Part of a small language model's weights: 133M tokens, 16260 steps.
Each number is 128 + 32 x the weight over its row's rms, rounded and kept within 0 to 255. Layers, rows and columns count from 0. The size above them is the row's rms in percent of the matrix's.

# layer 6 attention output (transposed), 128x128, rms 0.133, rows 76-96, columns 0-63
size [104 100 105  91  78  99 128 100 100 103 105 102 106  92 116 119 101 128  93 118  88]
[[166  88  93  57 140 113 155 154  90 143 107 160 129 165 100 151  99 121 160 130 126 101 121  82 170 154 106 144  96 123 126  80 115 161 130 145 141 205 148 171 132 129 143 125  94 211 155 142 138 142 119 106  91 128 111 131 118 142 143  69 162 110 124 153]
 [ 95  84 130 127 105  87 112 149 167  95 139  85 139 164 102 131 104 160 110  93 107 154 135 133  77 159  88 208 174 112 153  74 106  70 105 140 203 134 108  65 134  90 112  79 186  67 130 182 116 117 111 129  71 139 131 124 182 155 146 159 152 148 133  92]
 [144 118  80  77 125 156 108  85  83 127 167 148 115 117 113 144  82  72 176 152 172  92 188 117 116 117  88 121 168 160 147 164 103  36 113 110 107 102 147 169 115 100 162 127 120 140 143 118 138  42 146  82 166  80 142 178 126  97 122 144 157 100 144 121]
 [141 128 157  99 108  69 110 161 138 122 119 155  93 142  93  76  73 112  90 168 106 126 136 118  96 131 109 128  99 101  94 183 195 174 107 113  73 149  68 103 102 162 153  88 131 180  78 142  73  83 183 130 143 116 126 109 154 127 148 126  97 138  88 152]
 [103 101 103 103 115 179 174 120 128 121 111 118 109 156 101  94 100 164 192 139 120 110 122  92  72 129  94 209 143 147 132  89 120 113 106 160  68 165 128 105 100 114 120 120 161 138 140 172 156 115  96 138 124 142 146 129  77  97 173 129 153 178 188  92]
 [111  65 127  63 148 125  95 161 172  98 140 104 106 108 131 119 178 138 104 130 153 149 138 193  94 132 129 161 180 135 164 101 118 122 123 122 141 129  93 101 119 104 133 119 143 121 104 135 133  50 114  95 105 128 112 153 161 107 133 149 164 116 156  92]
 [124 179 100 150  96 106 160 153  92 169  99 129  86 187 133 103 109 102 183 136 145 115 113 112 160 176 147 126  40 140 110 117 110 155 153  91 166 177  88 159 103 142  96 143 129 121 157  97 130 125  83 108 121 135 121  97 114 160 160  82 198 137 127 142]
 [147 126 109  99 149  92  96 143 134 124 157  97 139 168 160 129 155  98 176 129 113 112 129 103  51 204 159 126 111  94 120 147 146  82  56  98  38  84 143 136 158 137 101 144 117 159 127 152 176 124 148 168 168 146 140 159  73 116 198  62 134 124 144 138]
 [109 136 143 170 134 142 164 128 177  46 149 139 126 170 111 121 118 148  94  87 108 106 133 118  70 164 129 168 125 163 153 163 127  65 113 133 136 127 152  63 142 127  75 105 127  88 128 132 153 102 111 174 160 140 142  79 104  95  95 164  88 104 181 129]
 [149 139 129 129 161 109 122 118 157 201 129 113 103 147 149 151 129 148 145 142 113  92 188  54  79 145 164  97 148  98 108 152 169 155 146 190  90  94 157 133 181 136 140 125 114 109 145 122 120 120 154 174 119 133 147 121  97 169  65 181 136 138 127 131]
 [147 109 128 116 159 132 131 106  75 133 125 142 106 110 156 173 147 121 108 141  68 127 157  95 115 128 112 161 103 159 129 188  69 108 127 109 167 137 102  89 126 151  67 122  88 172 101 126 177 112 117 124 125  97 157 122 139  58 174  86 138 154 158 144]
 [ 47 142 171  83 152 152 188 170 151 166 151 121 127 120 129 117 156 124 154  90  80 112 168 101 129 108 192 158  72  63 196 141 144 177  87 130 124 160 117 154 115 168 131 152 146 141 122 112  63 143 150 149 130 179 138  92 129 140 126 133 112 123 115 121]
 [154 157 113 159 114  79 114 172 127 111 106 130 127 141 170 174 143 147 190  72 113 184 110 121 158 137 159 126  78 114 145 128 107 108 106  88 116 144 111 119 122 132 158 123 145 130 163  76 130 143  99 128 127 134  60 122 126  85  99 102 191 111  84 130]
 [170 146 110 197 142  95 171  97 109 165  81 106  60 101 138  69 149 148  98 144 100  89 118 109 113 105  59 149 170 125 113  93 108 174 136 133  78 121 126 150 136 154 114 153 159 165 105 160 134 110  67 151  88 105 150 122  84 131 209 138 109 182 142  82]
 [157  89 145  49 182 139  91 116 139 103 105  73 169  87 133 193 109 113 147 110  69 162 152 135 168 107 165 138 120 116 128  97 146 191 123 152 135 150  60  95 137 110 134 100  79 158 154 151 126 183 173 103 158 157 145 124 154  66 117 114 130 128 129  92]
 [120 158 170 153  85 163 153 128  57 131  43 136 126  96  95  83 104 116 157 155 105 146 107 122 233  82 139 154  78 112  97 131 143 215 127 101  96 170  78 185  97 162 151 152 132 146 107 151 116 180 153 115 125 166 117 111 144  99 138 103  93 127 122 121]
 [163 105 136 165 145 135 130  82 133 149 139 142  57  94  90 183 127 140 137 144  85  66 194  64 114 132 181 115 133 102 131 162 128  95 148 124 134 114 180 140 151 115 156 158 132 118 175 115 124 142  98 132  91  76 124  96 119  89 124 179 157  99 104 109]
 [163  47 140 104 153 137 116 138 179 142 156 138 121  73 163 192 149 181  73 145 123 144 115 169 136 109 101 134 191 135 155 104 170  95 102 146  78 106 119  67 151  87 203 130 156  94 110 137 101  96 124 174  83 105 108 104 186 122 108  92 114 150 196  88]
 [ 83 151 110 120  96  85 110 150  97 154 135 161  78 157 112 126 196 140 116 112 108 142  67 126 129 115 156 124  87 132 175 144 133 159 145 160 161  80 148 147 172  74 105 176  98 136 134 143 136 131  83 154 116  88 133 180  87 160 163 130  91 137 120 113]
 [ 94 123 120 110 190 125  97 142 159 149 183 145 119 115 128 143 155 176 139 107  82 134 134 145 107 132 105  92 120 128 143 142 160 102 122 176 143  63 106  56 115  96  79 104  79 157 120 128 110 102 121 152  94 109 125 188 185 183 135 112 110 210 106  69]
 [136 127 151 126 126  79 125 150  77  85 158 110 109 110 109 141 138 126 143 117 116 119 118 120 121 103 118 141 139  59 116 113 169 120  97  85  60 182 181 157 140 143 209 169 146 104 188  99 113  93 134 129 163 163 134 148 100 145  77 153  70 109  49 170]]
# layer 6 attention value, 128x128, rms 0.132, rows 77-96, columns 0-63
size [ 98 106  92 109 105 107  99  96 108 103  94 112 110 100 104 104 112  96 110  84]
[[154 124  85 160 140 128 159 176 117 123 153 150 131 141 135 132 235 172 139  99 193 141 131 103 130 148 179  76 125 103 137 159 146 129 141 141  71 122 126 125  95 127 156 153 139 132 141 118 108  69 136 169 133  69 127 145 158 210  68 111 141 153 153 147]
 [139 155 159 129 162 103 140 106 102 141 158 173 141 140  94  91 151 150 112  90  80 155  93 100 158 120 136 122  91 115 157 108  86 108 105 145 174 188 227 133 181 179 145 192 139 140 138 174 119 163 119 121 133 175 118 115 148 158 109 190  75 127 114 166]
 [145 104 128 134 165 173 162 124 106 134 169 201 139 145 165 141 140 207 167 117  81 122  81 165 135 139  92 159 141 127 151 197 149 134 139 151 146 101 123 115  98 173 152 161 117 117 148 133 178  82  87 148 149 126 133 124 122  91 100 156 111  85 120 130]
 [177 176 105 139 135  96 159 119 115 134 118 134  90  99 105 124 181 107 121 112 137  86 121 134 154 141 160 113  94  92 165  65 121 127 183  94 111 198 144 138 198 160 181 112  94 131 171 138 135  87 148 147 153 102 117  86 170 142 109 166 112  92  90 157]
 [172 118  66 187 101 118 171 179 148 169 111 160 133 147 105 143 124 176 141  85 107 130 127  58 113  70 163 127  91 126 135  99 116  84 113 114 129 149 174 149 112 172 126 149 136 104  96  90 114 161 151 181 153  52 117  92 146 167 102 117 111 146 127 159]
 [111 194 103 120  97 160 181  97 106 150 141 127  97 157 158  70 131 111 187  95 198 131  78 137  65 170 181 113 102 147 121 143 126 100 130 106 162 154 194 128 104 143 109 102 168 120 133 159 102 169 119  82 128 136 141 123 130 120 115 163 143 166 148 201]
 [113 101 183 137  54 155 169 174 100 110 126 117 143 140 157 110  94 143 147  76 138 142 101 136 133  95  66 187 153 126 116  89 151 104 175  81 151 108 120 153 148 160 163 101  91 142 130 110 144 142 110 106 136 157 147 148 132 175 126 134 142  78  98  75]
 [137  99  95 131 139 152 136  97 126 107 126  91 131 145 164 155 149  96 189 190 174 149 107  85 100 154 123  83 103  98 141  99 119 148 199  98 147  74 128 156 152  87 107 154 140 180 177 143  43  61 144 135 118 117 103 144 117 191 184 160 107 120  74 125]
 [134  95 123 115 148  89  95 121 149  83  92 120 132  91 157 158 135 128  80 170 142 141 103 158 116  51 126 222 167 151 137 115 115 104 132 127 147 156  62 146 124 107 152 115 154 123 131 113 177 107 126 124 180 144 133 160 141 126 159  81 161 127 137 107]
 [112 134 234 150 121 161 136 141 155 134 177 144 141 176 155 103  83  88 106  48 181 122  95  84 146  92 156 151 124 105 143 103  95 185 137  88 153  72 134 166 126  91 159 125 187 142 152  98 137 153 102 127 112 161 140 111  78 128 128 166 108 149 112 178]
 [188 184 145  69 101 105 137 148 130  77 100  75 140 108 128 143  50 135 184 137 138 100  97 155  99 179 162  70 149 164 142 165 163 147 147  72 136 120  72 117 152 173 162 117 126 119 134 144 146 122 116 165 120  65  77  94 126 151 160 144 172 136 189 159]
 [129  84 154  96  53 165 139 130 149 156 183 138 118 122 133  81  91 112 148 117 117 118 160 138 111  56 115 132 143 130 118  84 161 130 164 112  97  90  95 130  96 137 109 103 138 149 107 145 135 151 176 145  76 141 113  75 150 144 186 153  79 121 195 181]
 [115 143 123 131 173 178 132 111  81 153 121 131  85 164 124 177 130 155 142 129 171 128 156 144 145 146 171 143 144 144 124 136 107 126 121  81 107 155  37 113 146 138 159  84  80  53 125 134 180 117  89  98 171 167 164 145 155 126 123  93 160 150 112 118]
 [154 141 189 141  65  72 138 169 156 128 157 185 159 143 122 109 119 120  75 152 118 136 151 117 167  48 105 163 131 106 121 119 157 109 158 127 117 124  87 114 102 124 149 144 135 100 128  69 189 125 134 192  42 135 124  70 110  72 139 105  95 125 133 154]
 [155 182 113  71 117 150 129  77 130 163 131 162 120 114  95 107 110 142  77 191 103 102 133 174 128 196 166  90 104 151  97 169 156 115 156 120 131 138 131  56 116 138 109 150 102 110 116  96 152  93 104 111 104 122 132  72  85  18 149 135 166 144 157 143]
 [ 93 156 124  76 130 155  97  64 104 130  93 137 129  98 112 112 132 163 114 153  98 130 120 160 150 100 143 153  99 139 160  59 111 137 141 180 132  82 122 134 115 132 150 100 132 127 108 117 207  96 127 158 154 198  87 143 129 136 135 125 180 121 144 165]
 [139 120 111 145 159  51  67 108 173 153 145 111 155 113  82 113 141 135 127 129 131 142 172 150 106  70 113 157 155 145 136 125 112 204 108 134 121 115  91 116 187 123 135  64 103 166  99 108 139 103 134 110  98  99 156 117 162 112 140  91 107  39 129  83]
 [113 105 177 134 159 154 128 165 100 139 126  73 135 159 194 111 129 140 165 110 174  92 174  85  94 164 110 227 145 140 125 110 109  65 115 101 140  72 110 136  84 137 132 124 142 134 142 126 157 161 159  97 188 144 146 164 140 133 129 147 182 133  74 130]
 [124 130 171 172 161  21 136 130 164 109 148  70 117 125 161 136 118  88  98  92 183 145 174 142 120 135  76 223 187 112 146 156 156 150 104 129 142  87 106 162 127 128 136 142 159 127 136 159 129 137 121 157 160 137 147 103 174 140 143 131 155 105  86 100]
 [186 125  96 129 105 148 125 117 112 105 139 102 125 116 105 118 133 143 162 169  85 154 144 122 187 137 124 132 149 109 140  62 132  80 111 102 132 172 118 131  93 143 189 115  62 126  97 161 117 139  91 117 172 153 128 177 121 103  69 118 110 144  55  94]]
# layer 6 attention query, 128x128, rms 0.132, rows 96-127, columns 0-63
size [ 80  81  96 119 104  95  97  96  77  81  75  97 110  94  92 111  87  87  99 100  92  86  78  90  84  98  89 101  83  96  80  87]
[[ 93  97 142  96 105 153 201 117 165 136 148 118 127 117 127 141 124 204 112 113 133 106 149 101 158 107  86 130  94 113 125 174 153 119  96 149 153 154 173 165 129 131 149 154  80 125 143  69 103 115 130 157  72  89  93 105  52 111 163 108 138 174 132 151]
 [152 135 118 149 236  99 115 162 131 164 169 106  97 175 127 105 110 132 173 103 133 101 139 162 121 135 112 177 175 129 100 125 109 114 140  81 110 217 120 145 132 152 177  98 159 158 182 136 125 122 117 135 198 119 169 131 117 138 122  81 105  68 112 135]
 [ 77  65  56 124 166 146 138 104 132 126 112 123  51 163 136 150 122 116 156 119 135 142 101 104 117 161 118 121 120 111 102 110 122  95 184  43 119 150 147 105 157 178 145 116 168 116 153 140 155 115 129  27 161 139 196 153 149  96 175 104 131 101 149 123]
 [116  71  76 159 181 160  97 103  69 125 148 117  72 177 113 142 103 126 167 157 126 111  81 128 165 124 108 149 108  58 146 115 131 113 164  80  84 194 103 137 142 135 213 141 143 122 169 117 133  74 109  78 149 109 172 110  94 111 175 142 124 111 145 161]
 [119 140 119  94 109  83 146 120 170 160 137 140 168  91 130  96 140 154  94  91 134 164 170 134  91 128 120 134 148 180  89 118 114  97  73 155 198 103 209 130  81 150  62 116  79 158  92 127 144 193 125 141 112 132  99 186 182 176  76 127 130 161 122 104]
 [ 91 169 102 131 171 122 123  98 126 164 150 115 104 132 171 126 110 180 146 120 106 166  59 126  77  93  89 160 120 127 120  78  81 111 130 122 161 165 127 152 177 157 118  91  95 136 111  80 148 105 101 133 123 136 200 168 176 170  97 105  89 174  91 116]
 [163 196 190  59  91 182 113 133 166  87 115 128 150 114  99 139 115 124 107 127  73 171 146 102 146 161 114  97 154 108 125 160 121  95 154 145 168 151 127 140 170 100 155 100 158 145 113 157 140 136 107 107 132 126 119 135 120  93 120 114 137 137 105 103]
 [117 178  83 130 119 114 136 149  98 137 152 106 154 147 162 154 142 138 129 134 109 130 162 159 140 197 161 130 142  89 112 142 123 124 117 114 144  71  81 131 132 163  49 137  81 172 151 180 146 148  87  92  86 171 133 207 151  98 111 125  68  85 123 138]
 [ 96 170 130 164 119 177 155 120  94  52 133 181 111 131  89 163 140 118  85 194  65 111  93 133 131 143 119 140 153 145 124 123 117 223 100 140 124 121 180 161 123 102 105 111 128 149 129 153  98 107 155 130 102 170  80 123 169 142 175 140 155 101 136 142]
 [155 102 101 127  80 112 168 117 131 205 124  98 111 121 201  98 161 127  97 136 173 113 196 149  85  63 122 168 149 117 114 104 122  98 119 132 135 106 123  87  64 128 101 171  91 112 113  95 142 191 127 123 152 114 138 111 101 120 143 162 140 123  67  86]
 [ 68 193 148 157  85 132 185 140 121 110  89  72 182 111 120  97 168 147  87 150 140  96 154 112 138 129 157 121 145 156 131 144 106 114  99 149 114  93 184  91 145 159  14 155  86  68 102 114  96 132 205 165 142 206 130 151 178  84 124 136 175 112 142 107]
 [133  99  75  92 195  90 123 111 131  94 110  95 161 109 142 127 133 107 103 185 182 103 162 128 119 189 104 144 173 127  85  73 151  91 127  75 137 104  85 109 129 134  53 161 107 115 169 121 149 137 156  93 143 153 140 182 125 104 148  85 193 135 141  83]
 [132 159 169  96  58 172 157 114 121 112 177 166 102  93  63  65 155 115 141  87  55 135  85 146 152 131 153  86  87 106 163 161 158 199 162 176  94  85  99 132 121 148 166 110 147 141  90 155 127 134 147 140 126 140 103 117 121 106 156 161 143  88 150 145]
 [174 180 178 111  71 126 196 109  77 172 124 113 129 179 140 123 135 132 147  85 113 131 106 105 127 121  95 153 169 130 205 158 155 131 175 167 137 100 176 147  54 115 116  84 164 137 133  83 119 124  92 150 170 195 143 103  75 143 113 161 149 150  79 131]
 [127 153 122  88 143 130  87  96 115  73 126 138 148  79 169 148  94 161 116 147 176 135 138 154 110 141 156 163 127 145 129 145 141 116 128  72 152 191  92 156 126 106 128 138  78 111 112 181 159  93 109 107 126 154 137 166 130 175  76 125 143 174  78 186]
 [180 163 167 129 127 119 162 104 130 142 145 109 105 135  78 120 205 107 125 133  94  75 148 108 167 126  68  87 133  96 125 182  76 114 178 144  95 123  87  85 138 173 191 113 136 131 155 119 113 123 157 134 142 128  65 131 133 125 212 155 172 142 110 114]
 [ 90 108 181 160  99 153 149 170 140 128 151 142  96 140 120 161 113 123 152  95 109 155  91  81  63  79 110  81  74 154 154 173 177 176 146 138 111 142 212 157  85 105 153 144 142 136 113 108  82 119 160 181  91 128  65  99  85 101 120 170 103 122 146 100]
 [119  88  74 132 133 120  82 139 126 114 139 152 109 125 197 119  83 151 131 133 144 168  93 148  98 152 116 136 120 147 140 149 116 116 109  79 150 150 145 170 149 158  63 136  93 145  83 126 149 128 137 134  81 125 141 205 213 141  83  53  75 130 102 123]
 [152  88  31 133 138  26  81 142 162 141  81 137 119 140 115 125 129 112  35 140 133 118 167 131 114 150 134 107 144 126 126 111 148  90 110  89 159 119 151 124 107 103 110 176  74 136 137 156 157 134 159 105 125  60 109 126 140  96  92 120 109 113 100  82]
 [ 96 146 153 139  46 179 122 177 117 148 144 128 155 197 111 114 163 114 186 122  89 159 114 105 180 137 173 105 130  89 129 131 150  94 164 163 113 148 124 130 159 142 130  94 186 109 103 122 120  94 129 140  71 137 165 124 197 146 133 122  91 157 127  86]
 [ 99 139 134 139 177 131  92 135 142  96 132  85 142  55 162 116  78 198  73 128 137 105 187  93 120 152 169 150  78  98 159 103 118 155 156 162 131 136  72 160 186 131 110 188 131 200 143 151 162 127 127 127 179 120 144  89  97 131  83 152 113  94 133 108]
 [144 154 189 109 110 189 189  90 114 124 120 174 112 144  62 111 178  78 169 100 100 123  84 138 135 124 148 105 127 141 132 163 136 159 158 156 104  65 101  59 113 117 172  99 160 100 115 126  97 143 171 102 129 144 126  93 109 113 215 141 160 113 186 158]
 [112 117  62 155 121 112  83 182 126 145 121 112 137 138 196 163 116 148 131 131 159 160 159 121 104 101 145 149 142 134 118 101 117  73 112  94 148 199 147 150 121 138  86 153 129 131 125  82 127 112  88 155 100 127 130 180 137 164 103 125  72 166  81 119]
 [174 126 178 107  89 125  69 196 114 119 125 119 165 118 105 164 132  95 101 122 116 177 110  39 167 146 164  73 137  96 148  86 191 136 168 219 100 138 137 145 100 127 126 161 168 150 134 107  93 143 131 103 130 160 103 114 121 108  71 132 123 124 150  81]
 [117 122  62 150 172 113 107 132 108 182 107 110 139 180 237 120  81 144 138 141 163 118 127 144 162 166 126 159 157 141 135  81 136 105  88 153 149 100 156 114  89 169  28  95 106 149 121  91 140 160 119 113 149 148 160 121 164 172  83 100  88 131 109 127]
 [155 137 148  33 100 140  91 124 147 161 126 163 157 127 140 183 126 105 154 133 127 174 117 154 135 134 107 123 122 137  97 145 182 133 109  99 142 166 224 154 119  69 193 118 120  96 121 167 131 127  98  86  94 171 175 166 118  90 100 113  92 149 152  97]
 [143 143  49  97 191  92  92 121 122 147 116 114 157 125 172 109 142 135 105 137 165 156 143 176 139 139 122 147 175 118 105  77 117  68  93 144 141 190 105  94 106 158 106  92 104 119 128  81 163 142 129  98 139 149 161 161 203 173 104 136  94 150 103 117]
 [149 115 104 165 135 166 158 164 120 132  94 183 137 136 117 107 125 109 145  98 113 141  98 154 182 131 161 107 150 139 130 128 101 154  93 128 129  53 112 144 110 136  46 101 171  99 132 100 137 198 127 111 141 151 135 140 145 104 185 119 160  85 143 180]
 [112 160 186 119  92 127 170 123 136  96 147 176  97 131  52 130 171  78 122 117  76 130  98 100  97 121 143 100  90 129 142 165 142 176 164 154 101  89 119  98 107 129 187 150 140 134 120 163 103 114 161 135 133 107  85  92 101  86 176 153 162 100 168 130]
 [130 172 141 129 118 128 222 131 135 134 155  97  98 161  68  80 142  90  88  97 148  77 153 178 132 161 109 173 159 134 114  81 140  89 107 190 162  92  86  70  90 144  96  90 135 111 123  92 156 101  99 137 114 154  95 122 118 157 153 190 176 121 177  97]
 [129 153 187  98 116 125 159 131 152 101 144 173 124 106  68 128 163  88 100 135  78 147 109 107  82 115  94  93 123 149 115 183 153 161 137 169 115  96 140  90 119 117 183 123 119 158 136 173  74 124 149  89 110 135  87 104  96  87 125 137 145  81 145 101]
 [136  95  86  65 149 121  45 146 165 103 143 147 150 108 158 178 147 111 115 119 161 225 139 105 100 165 127 100 104 100  98  95 132 131 136 130 132 107 108 135 141 141 152 184 115 195 106 137 133 120 132  87 180 150 135 161 134 105 117  53  91  92 175 134]]
# layer 6 attention key, 128x128, rms 0.128, rows 96-127, columns 0-63
size [ 84  88  87 119  77  89  95  96  76  76  95 102 136 110  91 113  89  83 103 103  94  77  71  86  82 103  90 100  76  99  72  87]
[[141 138  72 140 106 114 115  29 126 109 112 152 168 141 126  92 113 131 158  98  89 178 120 198 184 135  65 144 143 105 144 129 117 127 172  91 115 222  99 114 121 159 107 153 135 122 144 153 174 204 170 122 114 145 187 143  97 133 197 117 134  74 140 128]
 [151 101 105 121 201 146  92 150 146 191 132 133  83 181 140 109 138 162 186 118 100 164 127 146 110 157 146 179 192 134 119 134 117  77 142 149  99 165 137  75 148 190 102 122 106 167 160 102 104 140 120 132 127 139 167 150 136 190 116 113  57 110 127 159]
 [133 109  92  74 145 156 149 116 154 168  73 117  92 120 121 103 176 138 115 152 159 119 116 146  90  97 129 123 122 123  88  88 170 108 144  72 115 151 173 122 134 184 111 162 165 150 181 115 176  84 145 126 111 144 183 167 130 101 161 105 132 142 178 116]
 [171  69  66  85 154 117  99 135 116 111  92 115 118 120 150 139 151 110  95 133 180 164 103 152 158  71 134 125 129  66 123  98 154 101 161  52 120 166 169 109 120 170 148 142 152 102 198 134 165 100 110 103 159 146 185 144 143 116 134 119 124 118 127 140]
 [ 95 162 111 168 137 168 156 126 111 170 175 127 125 104  86 168 144 141 140 128  73  87 140 118 125 148 132 153  73 145  78 115  47 149 105 160  99 116 104 131 118 145 128  78  66 164 110 124 146 192 187 175 156 145  95 163 149 155 104 158  77 112 163 127]
 [105 121 167 137 137 104 149 132 130 199 196 157  84 121 134 138 172  93  93  93  58 106 141  93 130 157 138 184 102 113 123 132 125 179  82 102  80 132 125 159 165 161 117 123 115 134  59 142 115 119 194 206 145 168 138 116 122 165  78 100 120  93 138 143]
 [146 128  82 182  86 169 176 124 150  75 160 130 109 172  60 147 171  94 160 129 106 159 132 142 152 129 106 107 107  82 163  98 105  51 111 129 134 139 168 160 130 137  63 145 134 136 172 160 155 109 118 138 100 134 143 194 144 106 131  74 106 125 127 152]
 [105 162 171 130 154 139 143 161  51 136 144 169 146 144 100 122 112 121  94 164  81 138 109 166 168 115 141 146 151 131 131 114  54 112 125 151 123 168 109  83 105 100 165  94 149  62 188 169 112 188 151  14 147 162 105 120 161 131 144 160 100 136 146  62]
 [132 118 131 131 115 134 124  90 125  23 144 114 154 143 147 117 148 113 123 190 146 111 179  90  98  97 105  98 162 144 138 103 148 145  88  85  60  51 111 193  61  64 146 138 177 101  97 150 177  91 179  80 147 119 119 129 141 102 144 147 132 126 151 101]
 [176 121 158 148 144 120 124  57 147 154 120 161 103 163 114  69 164  64 162 204 125 147 147 128 122 130 134 153 200  89 102 120 117 168 152  73  92 113 183  72 107 173 155 180 144 135 138 133 182 130 145 108 111 181 170 136 151 142 145 146 150 108 146 162]
 [112 172 191 111  60  83 127 143 123  96 106 158 186 103 119 148 135  91 113 157 167 115  95 144  88 121 113 119 115 163 110 119 124 144 111 147 186 117 168 155 156 101 151 130 166 124  89  87 205 175  56 169 116 120 146 100 122  82 101 155 233 151 125  94]
 [ 95 141 213 136  95 105 107  96 138  76 113 145 183 131 137 126  82 153 147 145 144 125 139 169 121 128 146 142 156 190  99 139 175 145 121 179 185 104  97 118 177  99 122 136 138 127  87  94 148 123  78 117 107 101 107  44  78 112 151 161 158 124 113  82]
 [176 108  76 115 165 117 118 147 102  55 106 119 146 124 141 133 150  68  91 139 174 146 124 145 167  90 129 129 134  56 141 107 145 102 138  52 100 192 144 103 112 153 134 140 146  85 185 149 156  86 118  75 143 133 146 173 136 135 150 108 147 119 129 162]
 [164 114  64 139  87  81 121  93  89  96  82 110 158 105 141 132 111  99  79  93 149 116 126 101 180 109 103 140 173 120 128  90 139  58 154 103 138 181 168 175 140  59 135 128 169  91 114 123 159  63  92 130  95 222 109 127  93 187 155 106 158 164 122 143]
 [169 146 141 158  96 141 188 127  95 138 155 183 108 130  66  83 125 147 145 101 148  97 187  97 146 187 137 128 178 163 178 124 116 146 106 170 161 168 118 161 111 124 176 110 138  92  81 146  56 154 190 131 160  99 160 161 198 125 104 179 100 152 138 192]
 [153 144 151 157 134 149 109 127 145  95  97 102 115 171 121 125 140 124 160 175 170 191 148 133 147 160 120 137 145 113 106 145 111  92 176  77 147 102 110 115 127 165  97 151 115 167 149 156 115 119 159  96 149 170 143 176 106 179 127  99 118 112  89 124]
 [122 105  85 115 158  79 128 138 182  99 127 130 115 115 189 187  68 115  66  70 204 107 111 105 122 108 122  89 115 129 129 158 188 122 111 101 116  89 147 153 113 113 151 159 127 136 146 139  99 147 170 162  78 176 119 155 123 127 172 126 119 142 149 121]
 [148  90 113 122 141 139 175 126 149 152 166 112 135 113 112 125 134 101 131 126 111  80 170 109  62 151 120  91  91 150 133 143 138 157  75 139 114 106 104 157 159 128  96 152  98 127 138 137  49 159 172 143  94  97 142 126 118 168 134 105  81  63 190 144]
 [116 125 139 136 113 159 139 171 125 131  89 131 138 115 115 138 113 125 192 168 153 107 120 175  89 131 113  81 127 159 114  93 147 107 135 193 146  98 115 129 120 128 135 122 129 109 116  83 112 131 150 112 118  59 110 107  65  75 172 140  99  72 136  78]
 [ 82 153 107 115 163 117 147 133 120 144 160 103 141 110 187 192 141 129 159 161  81 120 135 120 171 131 118 131 163  95 119 144  98 131 144 139 133 147 188 122 109 107 122 135 141  60 104 109 155 148 123 150  74 143 124 143 135 140 161  51 155 146  78 142]
 [152 116 179 130 140 113 158 145  85 109 154  98 114 163 101  77 115  96  92  99 115  88 103 147 155 168 115 186 161 100 155  95 149 117 133 142 155 159  92  87 156 123 101 145 122 140 143 110 136 151 145  90 182 107 114  72 127  97 178 120  94 144  75  43]
 [157  99 153 102 104 108  94 107 128  61  95 138 179 125 169 119 129 112 133 144 173 179 117 136 127  94 135 113 146 109  91 133 144 132 159  78 145 150 169 124 118 111 138 145 151 111 166 160 131 105  58  71 106 143 136 126 112 156 126 101 220 180 109 176]
 [ 73 130  93 147 151 147 152 159 126 209 157 137  68 150  97 161 143 158 132 106  81  72 150 106 107 122 117 126 135 157 141 128 110 149 121 174  86 116  83 141 139 131 147 141 135 140  86 116  79 163 220 208 117 123 123 148 172 130 133 145  90  93 143  88]
 [ 74 163  90 136 128 126 143 142  91  53 130 124 144 105 188 149 136 126 138 124 219 129  89 117 152 122 109 146 160 122 153 117 122  73 141 162  89 112 116 133  89  59 128  96 141  58 136  75 133 116 127 173  76 122  80 132 151 100 160 104 104 153 118 131]
 [119 156 136 118 120 122 144 125  92 219 180 125 149 108 154 145 114 105 172 147  64  71 111  85 141 118 115 132 127 146  89  95 123 152 157 161  69 150 123  96 143  90 127  97 130  89 116  78 167 111  66  64 133 135 103  41 160 130 151 156 139 121 162  95]
 [ 85 151  98 171 112 140 116  79 146 185 128 184 150 143 187 178 148 141 123  86 109 156 149 162 151  83 161  47 114  90 142 179 116 115 114 151 115 147 194 187  84 107 186 113 139  80 145 130 124 108 133 169 129 140 170 157 115 144  78 113 123 106 180 144]
 [116 170 162 177 130 210 159 142  88 192 187 131 128 130  94 168 185 115 197 126  53 109 165  81 128 141 150 145 125 111 103 106  73 148 138 159  76 161  87 109  89 124 146 129 121 159  88  67 162 105 146 166 166 112 113 112 139 138 112 139 107  79 142 155]
 [136 122 114  80 166 161  85 162 104  84  76 114 147 118 134 157 105 117 131 146 122 182 120 138 111  78 110 121  76 138 120  89 128 146 131  93 101 133 105  91 123 160  99 107 122 165 187 140 178 113  61  41 129 143 117 142 168 116 107 160 200 152 166 128]
 [151 102 146  75 110  60 139 116 157   1 107 124 167 106 142 116 119  83  87 116 205 144 102 132 133 116 130 129 146  99 124 159 151 114 136 125 168 115 152 146  83 117 138 165 144 105 162 154  92 123 115 110 100 135 106 138  51 104 179 106 180 148 106 167]
 [124 118 148  76 114 170 189 139  77 142 177 161 128 102 105 141 171  56  95  96  69 144 140 148 132 141 135 158  79 120 113  95  54 169 104 131  86 105  90  88  94 145  91  82 165 155 127 124 181 107  65 116 105 164 118 120 160 114 158 169 137 120 117 123]
 [149 138 119 137 128 106 117 135 173  43 148 160 163 111 158 134 140  84 101 116 210 132  45 142 137 100 142 128 114  85  92 164 137 106 123 118 136 122 120 140  83 136 158 172 139 132 187 134 122 142 134  98  96 153  96 171  63 105 164 124 114 168 166 181]
 [ 69 139 142 145  45 149  82 137 137 139 128 174 134 124 101  78 148 142 135  90 132 143  80 174 101 113 154 158  61 182 116 136 109 102 121 166  87 113 101 113 115 105 129 115 137  94 165 149 137 174 168 111 168  90 131  82 149 155 107 121 116 128 133 122]]